config.toml
num_hidden_layers = 12
vocab_size = 8192
hidden_act = "swiglu"
norm = "layernorm"
rope_theta = 1790.0
rope_fraction = 1.0
attn_scale = 0.125
parallel_block = false
init_std_up = 0.0341
beta1 = 0.95
batch_tokens = 32768
doc_mask = true
dataset = "wikipedia_en"
Each number is 128 + 32 x the weight over its row's rms, rounded and kept within 0 to 255. Layers, rows and columns count from 0. The size above them is the row's rms in percent of the matrix's.

# layer 6 MLP gate, 832x320, rms 0.0626, rows 92-120, columns 80-159
size [101  99  93 101 103 100  99 103 104  95  99  99 102  92 100 101 102 104  99  99  94 100 101  98 108  94  99  99 102]
[[123 125 108 167  99 159  74 116 158 115 128 111 168 184  66 131 155 207 101 103 107 148 156 129 129 117 122  74 155 132 191 154  94 125 156 139 185  74 150 142 201 115  57  63 154  91  90 129 166 126 127 199 158 151 146 109 104 102  62 157 193 106 106 110 166 182 179 107  94 123 119 147 129  64  92 120 144  95 121  94]
 [ 91 154 114 185 111 152  90 109 125  97 155 114 155  34 106 152 101 130 191 112  71 175 165 146  72 139  97 117 141 195 128 143 146 159 127 107 107 138 127 118 121 145 130 109 162 123 116 118 180  96 133 104 128 170 126 111 110  68  88 114 123 176 116 130 163 123 155 147 154  31 148 166 141  57  68 114 105 149  74 142]
 [123 113 170 146 154 115 152 172 177 133  77 111 122 113 170 163 118 159 135 187  86 147 129  91 202 142 113 124 133 124 205 129 119  99 141  95 127 153  50  95  70  62  56 161 126  95 109 127 132 100 166 101 122  95  56  95 108 171  90 136  64 165 124 116 139 138 123 106 133 183  84 181 132 147 137  98 109 172 140 158]
 [103 123 181 119 110 112  86 130 149 143 147  76 145 143 103  98 143 128 151 176 115 107 130 148 113  81 151  99 107 148 209  53 102  93 193  61 189 107 161 130  74 130 146 171 159 128 115 151 104 125 150 150 120 119 133 172  91 105 152 180  95 127 131 132 113 108 110 102 130  97 124  76 188 125  80 105  78 144 105 128]
 [152 148  96 157 110 124 124 164 114 179 167 123 132 132  76 158  94 122 115  83 135 125 108 170 119 183 152  96  81  99 121 142 176 122 148 108 137 177 125 116  98  93 161  88 123 160 124 132 119 155 144 102 151 185 130 104 116 142 101 127 128 103 153 146 116 126 146 174 135 107 116 191  43 151 146 131  77 108 180 128]
 [147  81 155 137 105 152  77 186 118  72 143 124 127 141 145 112 182 159  83 108 150 137 137 126 172 140 109  76 152 106 160  77 144 130 117 110 148 122 123 108 170 134 120 128 171  59 124  67 135  97 158 151 169  95 130 118 159 180 117 144  74 190 130 199 150 207 146 126 147 159 125 169 132 153 122 123 186 160 160 113]
 [ 96 150 149 144 138 130 106 101 152 155 160 154 115 103 139  78 134 143 107 122 147  88  92 128 111 122  70 169 135 191  61 182 167 138 160 140 143 119  79 136 123  91 140 100 156 120 176  46  91 104 106 101 174 140 180 146  67 107  81  92 137 169 160 163 143  92  84  92 138 109 121 142 127 174  49  92 121 154 147 110]
 [ 92 188 118 164 159 127 129 138 109 161 109  99 143 100 121 111 153  86 123  93 141 180  94 152 102  69 171 116 108 126 120 160 173 154 191  60 107  75 139 137 113 134 168 122 184  78 151 126 106 133 103 185 124 148 141 123  81 167 131 129  91 127 131 172 203  96 186 128 128 111 123 113 141 158 112  71 168 132 153 165]
 [ 87 183 139 149  85 111 148 139 177 120 157  89 163 174 164 141 112 124 205 193  67 162  81 167 144 126 101 129 145  96 111 102  48 115 131 125 112  69 123 124 164 102 149 100 127 155 121 113 112 147 174 124 108  48  91 150 136 194 168  77 196 137 133 131 116 117 109 130 126  95 105 131 191 118  70  85 144  91  98 171]
 [156 127 130 161 120  94 154 128 143 176 178 123 133 120 132 120 139  96 170 160 115 108  70 121 129 121 142 128 137 101 111 111 167 150 128 112  65 146 120 106  91 106  99 188 136  84 193 145 124 113 125 156 126 102  44 150 100 127 150 116 153 135 122 143 167 122 102 183 109 117 105 110 142 122  77 108 133 189 157 146]
 [142 121 113 168 145 123  94 115 143 180 167 125 163  92 115 156 107  97 199 124  91 138 161 140 136 132 103 108 133 167 198 174 142 135 174  77 181 175 153  94 123  89 112 145 149 127 119 138  92 133 168 164  80  84 130 109 166 171 132 119 169 132 118 137  62 104 113 151 110  91 137 165 170 116 159  79 154 149 146 113]
 [163 182 128  91 101  90  93 176 169 102 129 167 132 121 102 139 121  86 130 146 111 129 142 129 216 105 128  88  81 137 106 181 106 144 169 142 136 163 174 158 175 127  46 121  98  78 123 129 101 125 105  87 134 109 153 130 100 132 166 125 125 150 133 135  98 108 152 179 136 106  80  77 136 194 131 140 154 125  93 188]
 [131 156  75 126 123  91 161 147  92  66 134 148 102 148 110  76 141 124 128 127 124 131 177 108 200  90 127 108 132 136 140 159 163 116 130  97 142  88 127 163 148  99 126 162 128 168  96  71  92 101 106 161 117 126 100 100 138  91 123  64 138 180 133 104  88 117 133 110 105 173 140  96  82  69 148 168 104  78 129 146]
 [125 190  97 172  76 146  50  80 137 160 167 141 113 135 138  74 142 127  61 139 130 201 106 112 115 172 175  91 139 126  89 150 130  66 131 101 151 118 114 154 152  71  63 125 126 150 143  82 131 134 133 173 132  81 117 118 131 109  56  99 149 124 167 116  89 145 173 170 158 125 152 158 135 141  84 114 130 161 104 132]
 [139 168 129  66 133  74 143  56 111 113 175 133 147 170 118  99 129 117 133 159 156 108 218 136 192  85 147 147 106 150 130 102 138 141 158  95  71 148 135 116 135 114 148 122 180 149 176 105 164 174 177 124 141 132 134 153  87 113 145 107 155 115 192 172 120 107 113 149  75  66 132 146 178 136 107  97 181  95  87 151]
 [ 66 132 170 123 144 128 150 121 171 122 183 147 131 133  91 106 114 120 114 152 138 117  90 115  49 100 121 122 104 197 148 102 148 123 129  91 199 120  98 163  94 117 157  96 131 156 138  47  95 149  78  65 147 175 116  87 198 114 147 107 106 102 120 161 117  79  99 121 119 147  85 166  98  71 107 120 142 183 132 149]
 [ 94 131  69  96 139  85 120 142 160 122 156  83 126  90 128 128 153 182 133  98 142 129 170 165 132 139  50 103 134 141 118 109 108 135 176 123 166 110 136 162 142 141 158 134 139 112 137 166  97 156 106  97 139  98 178 121 102 123 118 176  53 118 114  89 101 119 171 146  75 137 104 111 145 108 113 104  87 101 154  83]
 [109 124 114  71 156 159 160 142  97  94  99 170 113  95 111 125  92 162 205  67 110 111 164 158 130 155  94 123 161 196 159 158  95 167 193  96 112  54 133 121 136 193 113 100 161 120  90 135  90 187 123 111 137 155 138 159 130 144 149 133 165 144 185  97 120 214 155 153 148 112 122 148  85 111 191 131 100 114 137 161]
 [ 98 215 138 153 117 133 141 134 141 100 177 133 100 112  55 134  86 111 114 205  72  96 107 100 132 130  31 150 102 133 100 127 138 114 151  57 120  91 125 113 109 118 216 117  96 103 116  76 164 126  58 123 105 120 128 113  95 148 119 163 120  98 182 117 140 113 165 193 107 175 139 137 115 138  67 101 145 112 135  92]
 [125 126 122 113 162 204 164 126 132 161 113 189 141 101 144 136 100 117 160 163  51 164 114 150 144 187 103 108 125 158  83 139 178 109 166  90 154 116 113 124  83 122 115 118 162 130 164 178  66 150  94 154 114 110 130  74 140  92  97  87 138 175 110 122  96 128 120 152 112  51  84 109 160 144 110 173 156 157 153 122]
 [161 122 120 126  94 126 153 176 131 128 105 145 131 169  74 105 136 154  91 163 117  93 124 112 155 119 131  79 117 105  78 158 102 111 152 134 117 103 130  97 150 135  52 166  99  70 117 137 125 206 147 161 102 135 152 143 150 131 170 122 119 134 108 122  46 102 115 122 111 110  70  99 161 171 154 162 119 163 123  94]
 [100  90  77 171 101 133 123 195 155 113  90 111  94 124 119 143 125 139 117 170 145 146 113 124 192 154 122  76 179 129 129 164 156 108 106  70  93 131 141 167  90 115  96 163  85  81 108 128 158 118 163 142 114 142  95 224 146 119 126  76 115 114 160 128 107 116 124 121  91 124 125 133 175  93 132 123 157 170 111 143]
 [137 187 125 150 117 123 141 182  89 141 144  51 174 116 136 145 137 147 145  94 145 138 146 115 125 154 110 120 194  51 128  89 126 137 172  85 145 104 116 165 106 153 153  87 214 140 133 100  92 119 102  80  89 158 121 145 156 122 139 130 106  91 132  88 163 157 122 134 135 108 124 154 169 135 167 123 147 161  96  84]
 [100 160  76 161 133 173 104 160 147 142 156 145 147 109 108  82 147 132 118 182 102  58 141 157 128 199  70 183 157 126 144 121 140 132 118 115 168 122 156 120  63  97 157 123 196 151 174 102 170  82  72 131  65 113  95 180 142 150 113 109 104 226 120 112 126 188  76 161 145 114 122  92 162 102 140 154 149  73 130 167]
 [205 132  74 121 163  91 129 139 172 169 171 108 115 124 125  98 113 156 163 141 105  83 174 116 110 125 105  99 131 157  71 135  78 115 179 141 112  99 131 108 135  82 125 165 165 115  85  90 104 122 160 150 126 148  90  67 139  97  81 116  93 211 188 119 143 123 123 126 141  52  97 162  87 152 143 148  90 104 114 146]
 [158 120  70 110 108 100 132 158 135 182 130  92 125 120  63  75 137 181 160 105 120 100 158  93 146 164 143 105 131  99 117 122 124 117 139 155 148 168 134 117 164 101  82 114 148 172  86 148 103 115 104 110 142 120  96  94 168  76 114 148 129 125  98  40 173  45 185  77 164 173 139 139 114 114 113 135 143 105 199 136]
 [117 134 220 103  93 182 116 122 127 131 112 170 111 125 145  73 112 146 145 153 159 120 138 103 153 135 147 136 117 111 127  90 149 111  80 134 116 113  84 179 133 159 140 113 170 142 148 188 105 152 143  96  91 163 108 119 159  99  99 126  99 157 172 234 166 151  96 187  79 118  98 111 138 106 106 203  79 116  98 164]
 [143 125 144 114  99 145 128 129 128 190 147 133 106 112 120 111 104 125 154 141 114 114 137  79 131 137 134  76 123  92  86 117  61 203 100 145  81 115 135 146 175 124 134 102  94 134  93 122 166 167 157 156 120 204 150 166 120 132 129  97 129 111 148 117 147 142 139 153 130 156  96 144 125 100 164 166 111 101 120  98]
 [161 178 146 185 104 158 106 160 150 100  83 109 148 111  99 162  88  95  69 115 119  54 178  61 176 151 180 128 167 166 148 148  79 129 170 124 150  92 139 143 116 157  94 124 179 112 111  95 105 128 150  83 131 105 117 186 174 166 147 105 104  85 128 100 156 160  94 146  97 177 110 170 135 151 103 166 161 103  84  81]]
# layer 6 MLP up, 832x320, rms 0.0623, rows 92-119, columns 80-159
size [ 97 107  93  96  98 100  95  98 106  95  96  99 100 103  96  96  98 104  95  96  93 104  99 102 102  94  95  95]
[[160 139 109 135  84 149 108 173 153  98 107 164 130 149  89 116  92  23 132 132 133  96 125  69 129 201 112  96 157 121 126  98  79 132 136 171  98 165 152  67 166  86 142 139  64 138 105 116 110 124 171 135 115 159  91 140 121 184  92 174 141 145  87 134 107 138 146 164 141  95 115  29 153 148 122 119 118 113 154 124]
 [ 94 183  58 195  94 138 135 141 134 119 138 118 108 129 133 134 138 171 139  69 136 116 119 107 172 132 102 113 177 100 169 181 153 113 171  81  89 176 157 122 142 105 129 154  93  89 138 101 160 138 132 101 112  49 149 172  98 101  94 120 105 154 113  94 100 164 108 122 106 129 101 138 130 159 144 122  62 119 152 147]
 [133 146 123 165 116 108 164  93  98 104 167  93 123  82 146 113 198 155 182 113  81  65 123 138  73  74 144 165 150  97 170 123 109 157 123  94 124 189  95 137 130 124 146  73 127 105 138  60  84  66 106 108 140  61 121 126 133 101  76 179 170 123 133  94  82 136 182 114  68 120 137 155 166 124 148 105 166 158 114 147]
 [153 139  73 201 114 144 126 132 125 116 152 117 146  98 162 152 116 109 186  98 167 180  94  84 120 177 139 191 148 173 124 105 140  77 118 154  97 146  94 121 112 133 133  89  47 119  77 186  95 162  99 159 137 148 135 108  98 143 107 153 136 125 149  90 105 101 118 160 169 124  98 119  91  36 127 113 127 126 123  97]
 [121 173  83 143 145 155 147  98 163 139 100 178 105  94 113 185 147 136 151 113 127  70 135 204  89  77 135 166 109 146 124 124 105 169 144 115 120  96 116 193 173 158 144  59 192  89  64  82 105 116  88 123 118 154 102  93 121 157  82 167 138 163  75 112 140 102 165 181 147 134 122  69  81 151 100 127  99  94 176 132]
 [100 161 157 107 100  94 102  70 126 109 162 105 125 191 102  70 152  81  89 120 154  83 147 137 115  98 119 127 110 111 112 124 130 108 135 117 196  83 173 135 176 160 172 131 201 100 145 112  68 188 129  62 109 157 138 102 160 151 136 150 118  52 171 143 118 170  73 149 113 141 130 115  72 107 166 132 133 107 128 169]
 [103  83  85  86 137 102 191 125 139 133 155 143  85 135 108 138 142 177 133 120 126 104 150  94 157 103 150 150 164 109 149 113 125  83 130  79 177 119 157 111 139 132 130  92 111 143 106 149 104  96 117  62 167  90 123 106 119  72 140 144 127 139  96 177 156 158 124 106  97 151 167 153 133 116  81 139  83 132 163 164]
 [102  85 166 112  93 107 187 135 141  84 202 128 133 140 101 121 138 119 185  96 132 138 121 153  78 115 110  93 162 134 181  96 178  92  76 171 119 134 103 101 151  90 166 138 125 164 102 122 177 115 136 160 147 155 155  97 168 183 122 117 166 138 115 119 122 105 164 114 122  94 126 122 132 143 174 146 148 172 141  98]
 [130  28 127 124 194 112 124 108  51 145 104 133 132 115 104 123  82 150 104 185 138  62 158  95  68 157 107  67 148 122 108 145 176 118 167 119 158 111 130 165 149 187 140 192 140 137 144 102 172 134 167 172 155 127 162 135 123  75 100 142  95 127 103 119 135  48 150 118 153 151 110 179 100 174 146 150 127 161 120 108]
 [ 67 146  99 144 112 167 169 147 141 193 116 118  94 122 114 120 112 130 101  82 136  57 110 140 153 161 151 139 167 110 102 134 131 100 127 119 116 156  92 154 107 126 117 154 115 116 129 162 176 133 101 125 110 157 178 174 131 172 136  95  84 110 124 159 157 163 106 185 136 168 178 205 140  76  97 104  70 126 132 176]
 [111 100 116 118 146  98 136 141 161 120 192 151 126 232 208  89 121 131  91 123 133 109 120 116 128 207 140 136 115 118 107 161 156 138  73 153 146 157 145 162 123  77 115 142 147 150 188 156 101 122  89 183 134 112  70 135 129 114 171 134 150 102 138 104 111 172 120 110  75 122 147  95 108 114 124 186 160 123 162  74]
 [ 88 160 147 148 111 107 136 124  85 163 133  88  91 104 120  82 103 151 113  95 130 161  94 100 116 120 201 143 125  93 130 172 121 136 136 132 196  91 127 136 129 102 105 144 148 119  35  95 131 129 131 110 100  82  95 146 170 120  69 167 148 120 124 114 136 152 188  80  87 114 174 120  87 101 120 140 122 139 123 143]
 [141  53 151 123 115  59 149 111  61 189  96 115 131 179  99 102 140 130 138 102 174 126 111 115 168 140  66  73  99 154 109  84 123 157  81  79 138 112 143 130 118 128 186 139 159 130 131 147 158  99 169 125 174 136  71  49 153  99 123  66 204 132 150 147 100 176  96 133 127 158 136 139  62 162 139 156 141  79  84 104]
 [101 158  74 123 117 128 140 127 127 116 185 146  98 147 161 101 139 157 137 143 146 119 110  93 130  69 135 117 173  81 136 172 141 120 127 146 110 124 147 137 121 129 151 128  83 122 155 145 173 130 150 149 105  91 140 152 135 162 138 165  89 177 107  94 130  74  96 139 139 144 147 147 175 116 125 179 121 147 183 133]
 [144 112 105 123 124 130  87 107 120 129 172  94 139 116 129 117 165 184 159 186  98 110 186 103 125 125 189 135 108 142 109 160 111  39 106 140 107  85 125 193 147  84 115 108 120 115 162 165 120 131 128 140 116 112 103 145 112  77 134 165  80 153 104 129 131 160 123 166 168 156 107 145  87 150  93 167 100 109 120 143]
 [185 136 133 126 119 167  74  87  27 101 138 118 201 149 155 165 120 148  87 115 129 183  83 159 102 103 132 135  93 100 112  90 183 112 148 176  93  93 148 127 148 107 124 165 187 169 128  90 115 106 105  76 163 135 153 146 104  89 110 181 122 118 130 118 180  77 148 173  72 158 133  98 208 107 123 145 184 125  58  74]
 [108 131 159 139 110 108 125 165 129 146 101 143  90 136 175 153 140  42  95 197 111  70  89  98 120 159 136  90 136 188 128 107 167  94 147 125 119 142  30 175  84 159 123 108 124 106 165 130 209  99 124 137 109 137 145 218 100 114 123 114 178 167 144 125 103 158 100 147 132 165 104 145 181 133 122  92 122 135 131 146]
 [138 120 139  35 147 121 122 132 133 120 151 103 189 120 116  83 148 133 155 151 129  12 167 100 161 117 114 185 150 170  99 137 195  98 153 131 132  91 112 109 174 129  95  72 111 110 118 127 177 109 138 137  83 100 112 114 115  84 105 128  81 202 127 139 124 130  92 127 109 110 142 146 151  92 126  85 139 123 127 138]
 [ 87 146 133 112 169 129 122 122 127  83 131  95 170 139 119 118 122 153 126 140 140  89 140 154 177 138 115 159  79  88 114 120  97 116 112 159 157 138  90 163 158 151 157 199 164  84 170  62 108  97 148 128 122 110  86 149 135 107  95 180  94 146  84 134 154 141  86 160  91  82 144 158 153 110 108 154 131  81 160  78]
 [104 107 106 123  31  85 115 107 101 137 180 140 122 101  96 134 140 105 125 193 150  94 172  97 163 145 163 128 123 125 173 114 110 110 143 124 109 130 125 151 155 165  87 150  87 123  90 101 128 172 135 104 171 105 127 148  83 194 162 106  95  70 133 136 117 168 163  72  92 124  91 140 146 134 116 101 114 162  64 127]
 [ 77 159  64 147 120 178  94 138 139 123 162 151  77 108 117 125 119 176 187 148 117  91 159 116  95  72  94 154 170 175 126 115 150 158 190 109 122 136 110 139 126  79 169 128 131  99 125  81 131  92  79 123 113 122 149 141 171 146 116 101 159 142 166 113 116 185 102 102 152 127 144 132 203 114 166 141 161 159 117  79]
 [118 178 126 114 121  95 107  64  96 108 185 118 169  71 138  92  78 129  72 140  79 215  63 114 118 109 148 133 137 161 145 108 121 126 120 123 184 183 151  96 127 163 107 169 145 146 113 144 113 128 121 149 118 140 163  90 155  74 132 159 181 162 126 187 134 121 168 115 178 141 117 135 117  99  66 146  77 141 131 116]
 [124 140 110 113 101 134  90 183 144 135 133 166  93 102 146 143 149 127 124 167 124 107 113 100 174  99 103 163 157 128 100 123 124  89 135 168 159 126 107 148 107 121  47 100 143 112 151 123  87 151 147 116 131 123 115 101 139 142 159 100  75 139 127 160 109  69 103 128 126 146 113 122 155 146  98 126 140 169 146 184]
 [137 106 107  67 186 101 140 141  97 136 110 139 156 151 143 245 107 141 130 123 158 128 128 147 141 133 130 146 111 109 119  90 147 190 100 155 107 157 126 166 152 196 146 119 120 151 105 123 103 106  71 101 101 183 214 105 178 152 148 180  99  97 116 139  94 134 159 112  87  57 128 161 169  93 140  91 150 127 162  89]
 [133 151 105 132  70 159 113 143 129 117 123 136 145 125 164 107 148  68 163 139 105 163 120  89 158 148 124 105  39 164 156 166 151 152 122  81 130 160 128 164 128 109 120 103  94 142 177 162 137 132  88  78  58  39 120  84 123 142  74 131 162 130 143  83  96 143 141 125 114 155 151 100 111 118 158 118 171 183 139  93]
 [113 155 125 132  91  86 125 164 107 151 189 135 103 154 161 113  90 156 134 246  90 143  73 169  85  96  80 126 121 137  98  75 126 118 180 165 160 223 146 113 107 119 111 217 135 101 110 124  87 196 178 145 174 153 165 102 114  79 135 103 114 139 123 133 118  94 167 155 161  78  86 124 134 118 112 104 136 166 131 101]
 [120 140 138 145  74 147 158 120 150  78 116 161  63 132 116 119 122  67 139 152 119 136  80 173 141 103 206 100 140  87 116 129 168 103  72 144  82 156 132 116 127 125 176 133 126 162 113 116 108 167 145 120 126 140 177 153 124 156 156 112 169 114 112 100 135 104 152  87 112 181 144 121 112 114 139 118 134 135  81 174]
 [142 103 149  98  75 168  90 153 121 104 142 156 133  81 129  96 119 163 107 184 135 154 124 103 133 131 139 131 137 128 187 105 182 136 139 140 136  95 107  84 109 186 138 150  96 111 199 166 178 117  98 110 155 143  95 173 137  96 116 132 177 152 130 145 143 135  96 161 108 173 108 181  63 130 161 137 137 120  73 130]]
# layer 6 MLP down (transposed), 832x320, rms 0.0825, rows 92-119, columns 80-159
size [ 99 105  94  98 100 103  97  99 105  94  99  97 103 101  98 101 100 106  98  96  93 100  98 102 103  95 100  97]
[[137 116 119 136  44 107 118 113 127 103 124 158 101 131  99 166 157 189 123 122 173 117  67  90 103 111 146  93 150  94 151 202 163 105 136 158 159  85 197 153 184 162 132 114 115 125 126 119 123 145 137 149 139  66 125 100 148 142 112  87 159 110  81 139  94 112 147 156 116 145 121  71 139  87  76 151 143 171 124 170]
 [140 128  67 174 104 114 114 157  84 113 129 101 142 108 174  92 106 151 142  71  99 196 148 140  91 120 102 127 136 120  75 129 151 179 129 147 119 165 126 138  88 163 118 111  84 163  89 131 136 100  98 160 186 153 174 112 123 110  97 126 140 152 170 167 168 144 152 157 154 146 140 141 148  92  99 149 115 176  72 146]
 [133 123 116 108 145 117 122 151  91 136  75 177 147  84 196  80 138 138 127 141 100 134 131 125 120 134 137 114 152  85 152 148 153 130 154  91  57 150 124  78 139  80  94 130 116 164 177 164 118 114 162  90  73 104 118 109 122 152 123  94  66 103  98 154 207 188 147  93 134 110 103 211  99 146 125 107  74 179 100 138]
 [123  86 123 101 121 107 129 120 105  87 182 105  93 177  88 157 179 197 114  98 154 182 149 113 153  82 137 115 104 112 126 147  61 117 161 130 149  92 155  89 118 165 133  64 121 124 218 170 121 119 145  92 106 126  96 166 135 164 149 125 129  98 127 166 111 158  95 100  26 129 104 139 176 128  60 164 113 139 199 163]
 [151 153 140 102 132  89 116 143  83 113 112 131 178 195 143 149  68 131 164 134 101  78 124 120 115 109 147 216 150  79 136 134 186 116  64 128 115 131 117 125 113 157  33  77 139 120 139 142 107  57 110 169 118 126 137 143 153 136 100  72 121 144 111 122 153 130 157 146 126  82 114 182 180 189 136 119 127  95  91 164]
 [148 117  92  97  83 178 171  79 127 151 142 175 139 106  67  85 130 164 173 150 136 160  89 127 130  98 138 155  91 116 119 184 129 120 131 100 157 145 170  73 145 165 132  60 132 146 171 113 165  72 132 134 120  49 130 103 132 173 112 159 117 120 113  82 189  93 141 166 183 136 151 126 157  69 185  86 121 134 164  91]
 [ 86 146 116 146 140 144  97  94 134 111 143 165 168  51 134 112  84 160 165 126 134 115 151 163 131 191 107 140 158 141 121 130 186 111  93 146  87 130 112  96 118 153 138 122 143 116 106  95 173 163 167 181 182 158 116 117 153  76 104 101 136 200 168  90 121 155  78 115 176  53 142 171 129 114 150 126 102 165  77  90]
 [ 89 225 122 155 158 149 109  77 172 153 156 166 113 165 161 148 134 164 130 137 131 206 162  80 134 117 144 168 168  93 102 136 168 182 157  84 136 114 100 137 116  98 104 123  85  97 105 120 163  62  94 139  95  83  92 158 140 128 180 126 110 112 113 167 145  96 141 103 133 166 177 121 180 106 123 136 126 161 161 120]
 [127 145 106 171  77 168 184 108 150 107 135 195 105 149 134 155 131 133 168 114 120 174 179 127 135 166 100  89 138 113 189 129 114 118 123 139 153 142 121 133 150 121 109 212 101 150 138  85 160 148 133 177 184  66 127 128 130 128 133 133 120  65 149  97 147 114 127 154 132 197 152  95 155 162 122  93 105  76 152 102]
 [166 115 149  74 113 143  63  90 129  80 195 119 152 120 153 182 139 144 165 170  89 126 129 135 109 110 134 167 139 137 137 127 151 103 147 116 136 119 122 189 170 124 159 107 150 188 167 147 166 106 109 131 138 127 103 112 123 111 124 151 152 180 127 144 104 107  88 139 118 151 156  45 146 155 122 122 182 167 204 127]
 [116 182 161 123  93 112 138 150  74 106 174 134 151  98  23 116  86 188  50 126 200  82 121 144 168 131 151  92 157 138 105 158 126 152 124 136 152  96 134  83 208 113 184 150 138 114 116 127  66 137  83 120 140 200 156 106  84 189 104  86 170  91 108 130 125  91 141 187 133  94 110 134 118 160 146 178 143 164 107 114]
 [ 96 169  88 167 143 104 142 187 141 140 181  94 114  79 141 141 120  97 119 141 107 118  78 152 183  97  85 177 116 130 105 121 192 173 171  80 118 202 109 155 138 149 108 113 151  92  74 122  93 134  69 119 100  71  96 129 135 169 155 148 141 148 200 178 112 119 113 146 145  69 161 115 138 182 131 105 108 165  92 164]
 [180 113 151 133 146 110 106 146 140 139 128 129 145 146 131 166  60 113 125 107  96 116 117  79  50 135 116 123 140  97 135 130 128 108  95 123 128 123 137 165 146 127 132  93 127 130 144 163 125 144 151 140 117 108 153 193 156 135 142 129 165 144 131 108 151  79 167 100 134 135 142 122 123 141  76 112 142 215  82 172]
 [120  83 154 111 160 112 161 167 186 135  96  95 174 131 139  96 182 127 121 141 141  99 161 162  94  91 120 111 127  83 107  90 149 141 114 147 114 115 102  74  92 160 195 135 114  97 106 144 154 104 113 118 135 163 103 133 113 145 114 165 146 122 100 168 117 116 130 108 119 156 119 147 122  78 179 133  66  70  97 135]
 [ 81 134 168 206 146 148  76 158 181 154  83 149 154  23 168 116 140 114  97 162  88 170 157 147  90 136 101 118 128 131 113  47 109 186 124 158 135 180 137 152 143 166 126 155 184 145 146 175 178 192 166 178 140 183 110  88 106 158 112 105 151  99 127  95 111  91 163 170 152 162 123 184 177 108 158 134 111  83 182 164]
 [150 142  63 183 147 126 117 129 133 123 124 167 117 172 108 103 145 113 129 122 158  62 170  92 123  70 169  21 162 145 130 107 162 123 109 143 133 108  89  98 171 145 172 108 172 124 159  63 134 211 154 165 103  77 136 111 141 132 106  86 152  99 137 105 105 114 153 135 102 116 114 145 145 140 163 152 134  76  85 145]
 [123 150  28 143 138  70 131 114 152  99 147 186 120  87 139 123 142 170 172 124 149 190  78 150 189  97 157 139  94 113 147  95 113 180 164 153 152 134 191 120 122 113 127  78  98 185  78  90 129 144 123  95 145 132  98 189 153 129 134 154  92 110  99  78 119  67  78 170 119  98 169 108 165 128  76 125 139 120 149 158]
 [130 128 159 120 162 161 144 144 152 146 150 131 112  99 119 164 172 133 124 145 158  82  89 145 186 155 150  80 157 135 105 114 206  69 142 114 111 156 151  99 171 145 187 142 110 118 114 123 126 104 179 121 106 112  97 163 143 139 122 144 108 165 101 120  95 182 140 187 153 182 124  68  85 169 141 102 178  53 160 119]
 [103  60 119 184 102  74 104 130 139 142 124 135 121  91 148 119 141 108 140 123 109  87 131 101 109  88 205 108  78 144 125 119 198  83  83 154  96 118 135 121 142  86 130 117 122 110 126 119 197 118 134 126 122 122 126 132 209 130 137  83 143  96 115 171 141 117 134 129 124 163 181  98 136 110 198 105  86 149 208 147]
 [100 139 129  73 138 134 109 125  72 136  70 139 121 137 165  73 137 117  96 110  97 137  59 119 129 191  79 153 155 192 131 107 166 127 104 114 147  91  80 147  84  83 127  96 131 150 136 172 152 148  84 106 148 137  80 131 184  83 107 146 118 183 127  81 114 154 137 149 138 121 164 136  92 141 168 145 112 145 132 106]
 [169 124 157 120 135 132  96 163 109  93  87  99 113 161 110 124 113 141  77 140 124 110 154 133  96 145 100 134 182 111  78 179 104 133 127 184 103 124 166 132 140 101  86 133 102 170 102 149  81 194 178 128 111 125 175 134 147 113 145 154 132  49 150 115 109  83 149 119 118 111 120 119  75 178 112 106 125  80 127 140]
 [153 177  80 141 107 180 124 126  74  74 114 197 197 118  86 142  71 103 136 111 121 160 143 153 162 170 157 119 117 128 186  67 147 156 138  97  79 116 103 111 150  63 110 110 128 150 105 154 135 119 145 168 188 154 115 134 122 116 148  72 217 132 165 168 103  87 151 118 173  92 167 143  73 148 165 138 130 143 176 128]
 [134 134  48 133 140 126 159 148 135 126 103 160 188  47 148 116 158 177 145  78 185 126 131 121 165  99 182 141 161 151 173 148 127 109 141 106 121 115 109 147 124  80 108 135 120 191 155  82 165 123 131 140 144 113 160 180  99  77 134 118 123  80 109 184  84 168 171 133 103 109 196 139 152 172 153 146  95 157 163  73]
 [151 179 123 163 116 170  79 104 109 127 141 135 150 106  79  92 150 164  56 113  71 129 154 168  91 147  83 202 142  87 120 152 157 150 128 118 101 129 167 140 142  47 160 104 147 211  89  71 134 167 140 196 107 104 146 118 166 108 119  86 119 205 136 126 115 156 142 132 184 145 111  90 137 136 103 144 137 145 135  79]
 [133  73  92 110 110  98 151  83  65 131 167 143  96 107 131 144 115 147 116 120 121  50  93 182 159 169 136 113 156  89  87 109  74 125  85 141 108 114 169 130 124 115 145 130 183 227  75 149 151 146 130 166 132 158 146 140 122 114 102 156 111 213 143  92 124  98 125 107 145  97 131 153 100 116 137  85  83  75 122 166]
 [136 117 110 104 174 115 128  98 147 144 146  60 167  80 109 126 135 162 172 160 129 135 132 120 153  75  87 167  95 121 123  82 135 108 112  73 159 172 146 142 166 157  57 121 149 118  99 129 105 131 130 143 157 126 108  98 129  91 118 218 110 136 160 130  85 167 131  89 210 120 125 104  89 109 115 133 154 129 103 158]
 [100  80 102  81 141  99 105 111 106 131 135 102 132 202 116 111 150 160 126 121 139 172 152 126 100 153  82 131 143 147 109 120 131 189 168 127 123 142 139 128 127 150 114 147 151 157 122 103 110 143 104 159 122 146 146 112 166 139 133 142 115 142 101 117 123 123  89  91 121 109  81 125 161 142 203 147 130  96 188  98]
 [146 136  89 210 109 138  91 108 138 115 112 155 104 109 127 160 171 118 129 107 111 110 130 159 128 146 129 123  88  95 108 210 163 147 133 188 122 194 159 123 127  55 188 113 130 185  51  70  98 204 107 184 184 133 163 151 134 177 139 119 139 129 109  56 136 104 163 152 111 114 152 130 136  88  88 135  52  92 139  80]]